python train.py --hidden_act="reglu" --init="normal" --beta1=0.95 --warmup_steps=200 --batch_tokens=65536
Each number is 50 + 12 x the weight over its row's rms, rounded and kept within 0 to 99. Layers, rows and columns count from 0. The size before them is the row's rms in percent of the matrix's.

# layer 10 MLP up, 1472x448, rms 0.132, rows 638-654, columns 256-319
093:52 38 51 59 36 58 47 39 56 52 45 57 50 52 46 57 53 68 52 32 47 38 48 53 52 49 74 56 24 32 53 29 48 64 57 47 41 56 57 51 35 44 75 55 60 59 68 36 55 43 66 54 48 67 54 38 55 41 54 46 64 67 37 61
092:21 61 44 42 73 56 40 66 29 52 36 47 24 51 54 34 52 84 26 35 35 43 65 27 60 51 46 45 33 57 49 44 41 68 65 52 43 51 37 52 58 39 29 53 51 41 47 55 51 39 36 29 85 47 48 61 41 38 45 26 56 49 41 35
100:48 70 58 35 64 22 57 53 36 67 58 40 41 43 30 52 38 68 45 36 58 53 49 29 60 37 60 53 61 50 64 67 39 56 60 41 39 36 50 68 43 48 45 39 18 53 45 42 55 44 43 67 48 58 75 35 47 71 54 57 51 44 45 47
083:47 74 55 45 68 39 49 14 69 47 23 43 43 44 57 48 65 31 61 51 69 72 48 51 36 42 39 71 51 47 55 67 63 55 18 67 64 47 41 42 43 71 51 31 35 63 44 47 71 44 42 62 60 77 63 37 63 31 47 54 56 41 52 56
109:66 55 57 60 42 61 49 48 59 41 53 46 62 43 54 49 61 68 72 47 42 63 43 42 58 42 45 44 28 36 40 23 69 46 40 66 67 33 52 58 55 64 68 52 57 67 50 47 23 36 46 63 39 58 45 78 47 42 41 49 15 31 54 43
099:47 68 39 80 57 34 66 70 58 58 56 66 61 57 65 48 58 33 71 47 44 41 52 55 40 79 52 64 47 60 43 38 61 61 66 36 49 39 54 61 58 69 39 42 79 23 42 40 38 36 43 73 53 31 43 41 55 55 42 79 49 58 56 61
103:36 50 45 69 45 39 41 49 51 52 51 42 45 66 46 34 55 59 28 54 52 64 43 48 63 38 42 63 49 31 22 52 78 59 65 52 39 50 46 31 56 58 49 53 69 46 44 66 31 52 27 75 32 75 72 40 51 70 45 46 52 61 44 28
102:29 37 31 64 40 40 52 58 54 52 52 45 39 60 41 40 32 86 75 37 26 37 64 45 66 39 42 64 67 56 54 47 43 48 50 57 53 54 47 50 50 49 48 54 80 40 30 37 50 72 55 61 53 58 51 34 56 64 34 61 57 38 41 38
091:23 48 46 33 40 63 63 48 47 50 50 44 58 62 51 62 32 55 46 72 67 50 49 38 44 38 53 30 71 43 71 60 53 57 44 45 42 77 76 58 47 44 53 50 46 59 47 50 40 43 43 51 46 51 41 42 60 40 46 51 49 37 47 61
093:52 48 56 44 57 28 44 59 50 50 47 71 43 53 66 43 54 53 44 52 66 37 64 51 39 66 60 43 38 45 74 61 34 31 48 73 45 61 58 58 70 59 52 16 68 54 43 40 34 34 55 36 37 44 57 61 59 74 43 41 66 50 62 59
096:46 51 25 47 44 60 44 30 45 45 40 51 57 53 47 47 44 41 41 46 25 44 36 48 79 46 44 74 41 40 44 47 39 75 51 43 48 63 62 39 56 78 37 69 49 66 44 48 40 43 42 41 48 69 48 52 56 51 51 41 37 77 60 45
104:35 67 35 70 35 50 29 55 59 65 59 42 53 62 57 61 31 64 63 68 52 42 40 40 43 52 59 24 57 40 49 67 34 41 53 37 38 67 54 72 55 36 48 53 58 50 46 50 36 58 73 60 64 47 56 50 38 51 51 57 72 46 38 63
111:65 61 60 46 62 39 51 43 61 52 50 57 44 61 46 42 70 49 45 44 58 59 49 64 42 40 52 33 26 66 49 39 22 44 46 63 34 37 58 44 50 65 38 55 45 60 65 60 56 75 52 59 33 67 30 49 40 56 48 43 49 33 39 57
101:51 47 46 53 44 51 35 60 54 43 51 53 55 48 36 46 55 53 44 71 59 66 53 76 27 52 54 48 77 64 59 32 36 52 58 41 64 65 50 44 52 53 48 64 48 43 67 38 53 59 36 28 22 53 55 54 42 55 48 44 57 54 48 48
115:48 45 64 44 58 61 46 30 44 63 43 50 51 54 62 59 74 27 40 47 43 45 31 49 63 28 68 43 51 56 42 59 54 29 58 40 49 57 38 70 28 72 50 38 30 58 51 75 59 34 38 40 59 35 65 43 54 42 55 70 45 28 45 42
104:63 38 35 50 56 31 50 44 42 35 45 52 41 59 46 61 71 67 61 40 55 72 66 37 59 48 47 29 32 37 48 32 29 68 44 46 63 61 51 47 18 33 36 49 54 57 63 31 28 85 55 42 56 58 29 59 36 39 64 68 32 39 52 55
097:60 57 49 49 44 46 67 59 67 44 39 25 67 60 48 48 57 34 52 44 61 42 43 54 55 57 34 41 59 18 55 67 45 53 26 52 60 54 39 48 55 73 48 50 69 45 43 34 51 59 63 75 52 34 69 61 36 61 62 42 62 32 46 39
# layer 10 MLP down (transposed), 1472x448, rms 0.116, rows 638-654, columns 256-319
096:82 38 49 70 42 51 59 39 36 39 74 57 67 44 60 69 37 52 77 58 46 63 52 42 61 35 39 53 51 53 54 62 40 45 50 68 38 60 47 53 53 47 48 33 51 73 63 38 63 50 26 50 73 68 20 60 64 46 53 37 44 53 35 61
093:62 69 64 39 47 55 64 47 66 55 28 34 55 51 36 55 61 48 62 51 43 40 45 41 42 46 51 61 26 43 40 49 48 61 44 54 41 54 34 53 40 58 65 38 52 47 57 61 59 53 56 50 61 50 45 50 82 52 48 57 47 32 36 63
099:58 55 44 43 49 60 52 67 58 84 50 47 42 44 46 40 52 23 59 58 49 34 43 44 52 60 63 27 45 57 61 30 48 66 54 32 79 26 54 13 26 52 48 33 41 70 47 45 39 50 53 62 54 47 46 55 42 55 50 67 44 56 65 72
083:37 39 58 64 34 57 67 57 60 37 62 35 27 55 75 77 43 58 64 52 39 25 49 59 88 48 74 34 56 62 43 34 63 32 49 43 54 44 70 58 25 48 56 44 53 54 63 38 53 66 54 44 63 25 60 53 49 68 29 45 56 61 60 39
099:50 64 75 46 40 42 37 52 51 57 56 40 21 53 73 64 37 72 54 24 63 48 57 54 52 47 64 42 73 85 52 40 47 60 64 52 64 76 37 47 52 56 39 45 58 56 47 50 87 41 52 59 51 64 33 49 60 58 46 41 46 56 66 58
098:56 51 54 43 50 73 71 60 40 65 49 61 44 49 44 52 57 69 44 51 61 43 38 76 51 36 46 76 65 40 62 29 53 49 54 71 75 40 68 38 53 35 39 41 59 55 44 59 34 36 34 46 54 53 53 55 58 63 34 62 40 35 59 38
102:54 42 73 34 61 47 63 42 61 55 48 42 63 51 55 39 35 56 71 31 40 74 48 60 34 41 42 46 44 47 60 62 64 24 61 58 32 54 79 55 58 54 20 30 50 68 36 48 59 29 63 47 47 65 45 32 53 57 73 40 42 43 28 63
104:22 49 42 56 50 26 61 66 30 48 41 47 55 52 26 63 56 57 54 42 48 46 45 51 37 27 67 67 70 56 29 66 44 40 42 67 42 45 54 51 52 48 38 40 52 71 51 57 61 43 55 52 47 61 57 53 64 58 24 25 48 54 49 60
094:66 52 47 51 44 18 29 29 60 54 38 35 35 52 34 43 47 36 55 48 39 61 43 67 49 67 47 42 26 54 60 48 53 60 33 43 57 56 38 55 52 52 55 54 67 45 61 73 44 50 45 45 51 51 64 46 66 36 47 61 27 50 61 44
094:55 40 35 65 58 81 51 62 47 42 39 33 47 63 61 48 53 47 32 49 63 44 47 36 62 62 48 60 58 65 60 66 47 27 45 50 50 42 70 51 56 44 68 50 30 32 41 49 57 64 72 60 45 31 39 47 47 64 54 30 29 86 62 35
096:51 43 62 49 24 41 38 63 49 55 61 36 54 50 72 45 54 49 29 20 32 47 62 47 68 67 43 46 30 30 46 38 37 51 65 64 52 21 55 52 50 56 61 48 56 30 46 32 30 63 42 58 47 43 66 58 55 28 38 64 49 48 36 61
104:60 71 59 62 28 74 46 61 34 45 17 52 46 53 38 65 56 40 57 62 57 50 41 35 56 39 42 39 50 40 41 43 47 48 60 53 48 66 36 46 41 42 54 28 45 30 50 35 39 53 34 48 57 29 46 66 31 55 53 42 64 65 44 63
100:43 37 38 24 52 52 32 43 60 51 44 35 64 51 43 52 43 66 33 61 46 60 51 53 40 58 50 50 49 29 55 38 57 55 38 34 55 58 44 51 45 62 71 67 41 37 49 54 53 54 32 41 47 41 48 69 74 28 36 50 39 44 67 54
102:62 56 57 59 80 38 46 10 41 49 47 66 44 65 55 59 45 55 29 32 52 61 47 53 40 34 59 55 60 63 48 53 52 49 59 53 55 75 51 41 39 67 47 54 40 43 53 39 68 52 72 48 48 50 59 58 55 37 58 54 45 65 35 51
107:51 71 56 44 54 54 45 49 53 44 38 62 47 51 39 41 59 65 27 70 50 71 27 49 47 54 55 55 23 53 62 55 47 43 35 47 63 43 52 44 49 56 42 62 53 43 65 65 52 38 44 37 59 56 28 52 44 58 68 43 23 38 42 58
096:51 50 57 66 63 53 68 53 52 70 56 57 39 41 50 47 33 51 59 72 79 59 62 42 71 46 66 50 41 56 65 67 51 66 50 32 51 54 38 59 40 66 63 56 51 63 48 50 63 42 41 46 50 28 60 45 39 38 21 45 68 57 67 54
094:45 48 31 49 52 73 58 47 46 25 57 54 55 72 74 47 40 50 42 37 47 43 57 53 40 29 54 57 53 55 47 38 56 77 77 51 58 41 34 35 48 60 38 37 54 72 57 53 69 60 35 67 51 53 45 55 38 53 44 49 19 59 51 49
# layer 10 MLP gate, 1472x448, rms 0.128, rows 639-655, columns 256-319
092:54 53 71 39 26 49 51 38 61 37 49 49 50 34 65 51 36 55 62 50 51 52 35 73 56 60 49 52 50 59 42 52 46 46 50 33 56 56 53 32 46 63 63 39 63 50 49 40 62 56 48 74 46 56 50 59 43 58 15 63 37 45 43 54
100:50 40 53 25 57 35 41 42 63 45 26 16 60 54 40 67 23 37 37 65 44 37 41 50 55 39 34 44 58 63 20 50 67 60 43 46 58 46 52 38 83 63 54 64 50 45 50 46 65 17 42 48 26 59 79 57 58 52 74 75 39 50 26 64
087:44 25 54 45 31 37 45 63 35 69 32 48 60 46 64 54 38 64 52 51 35 44 58 62 42 45 55 38 53 67 45 48 48 63 51 67 56 70 18 42 40 37 50 60 50 49 43 58 41 72 34 65 46 46 42 30 35 18 36 48 45 52 55 33
106:46 60 68 85 25 42 50 56 55 35 53 45 42 46 55 69 41 73 45 57 31 46 33 42 62 43 50 56 50 46 58 49 69 80 44 68 52 45 41 67 40 41 52 76 57 49 52 51 51 56 38 14 42 48 51 40 46 57 64 57 48 55 59 51
102:30 71 50 44 63 61 84 61 42 48 34 63 56 53 34 42 58 41 40 71 62 50 63 28 60 50 23 44 37 33 62 49 50 55 63 67 25 47 57 25 22 66 58 56 44 38 63 55 58 46 54 53 56 66 48 51 56 46 41 53 44 37 53 58
100:46 50 71 62 56 44 48 43 73 37 68 49 54 56 28 54 29 69 54 58 43 46 51 37 47 50 57 38 54 83 59 33 55 42 63 69 43 43 62 42 49 39 48 62 64 53 83 48 56 68 29 43 46 40 53 67 29 46 54 49 44 56 48 56
105:68 62 58 77 70 39 45 68 68 52 53 34 55 35 47 55 32 51 45 59 49 48 66 43 36 37 49 32 36 61 31 54 50 43 44 53 53 49 55 52 62 19 60 31 20 33 51 42 47 35 49 53 38 55 47 30 36 68 49 47 38 42 54 35
088:39 41 47 39 62 43 78 80 61 46 30 61 46 53 65 79 59 50 54 55 54 51 71 48 56 40 47 34 61 43 43 38 52 24 65 31 44 52 42 68 77 32 32 31 71 48 42 49 47 50 25 31 65 50 51 24 43 53 35 49 48 42 42 65
096:43 72 53 38 37 34 70 48 47 62 51 27 31 68 62 64 48 62 41 64 54 42 52 43 48 45 36 63 39 52 71 73 36 67 51 46 57 47 59 58 34 35 43 57 18 58 65 43 46 70 43 45 45 47 51 74 52 44 45 43 56 42 41 49
099:46 72 57 50 82 43 42 30 49 64 63 65 47 25 28 47 38 70 56 55 70 49 41 72 46 50 49 44 51 46 57 59 53 30 48 64 48 40 54 62 45 51 37 51 54 48 75 46 47 59 31 50 62 40 49 64 49 52 56 58 51 63 49 61
100:46 20 53 53 55 57 51 34 32 45 61 45 57 34 31 52 63 39 48 56 64 54 48 26 55 61 42 37 38 57 53 47 82 68 58 57 65 32 66 31 48 70 73 58 41 44 48 50 59 48 55 60 39 44 68 44 37 53 18 46 48 68 53 55
100:33 53 66 39 60 48 53 53 47 62 49 71 40 43 30 73 52 62 24 54 74 47 40 56 36 41 78 50 50 40 59 32 47 57 54 65 63 52 40 52 41 40 58 66 48 29 70 35 61 37 41 44 61 61 38 33 36 55 44 67 52 49 50 55
100:64 44 45 62 37 64 72 45 55 56 45 48 64 38 27 28 55 25 45 57 73 37 51 70 38 55 53 46 62 45 50 50 28 33 45 59 74 50 34 42 61 46 47 55 60 55 45 63 57 67 60 48 35 61 48 53 54 44 27 43 44 41 39 44
108:40 41 47 30 57 36 64 59 32 52 57 42 45 78 60 46 53 35 36 56 31 41 61 46 43 39 55 40 44 52 36 62 56 40 50 50 60 57 30 56 39 46 66 54 66 64 75 51 56 47 58 50 35 74 54 51 52 43 38 58 41 87 55 35
099:36 43 40 47 44 26 48 42 55 41 69 50 58 62 36 66 45 46 44 68 46 47 55 44 50 54 50 69 41 61 65 70 73 68 61 31 52 56 31 50 77 50 47 48 53 60 56 27 57 47 44 46 26 63 50 37 29 34 59 59 31 43 47 33
094:53 44 43 34 52 41 49 39 24 42 34 52 52 45 32 46 48 39 20 18 56 67 50 41 48 50 41 52 50 61 26 44 55 48 58 44 70 57 67 36 44 32 43 26 57 77 44 23 74 42 29 69 47 43 39 56 47 28 35 60 37 47 47 67
099:54 35 63 27 75 28 47 51 63 56 37 62 57 62 45 53 57 43 37 53 53 61 33 55 50 39 49 54 50 47 45 61 44 50 61 63 27 57 63 77 60 46 70 67 33 59 53 60 45 43 64 40 55 44 48 81 40 50 39 59 43 37 33 52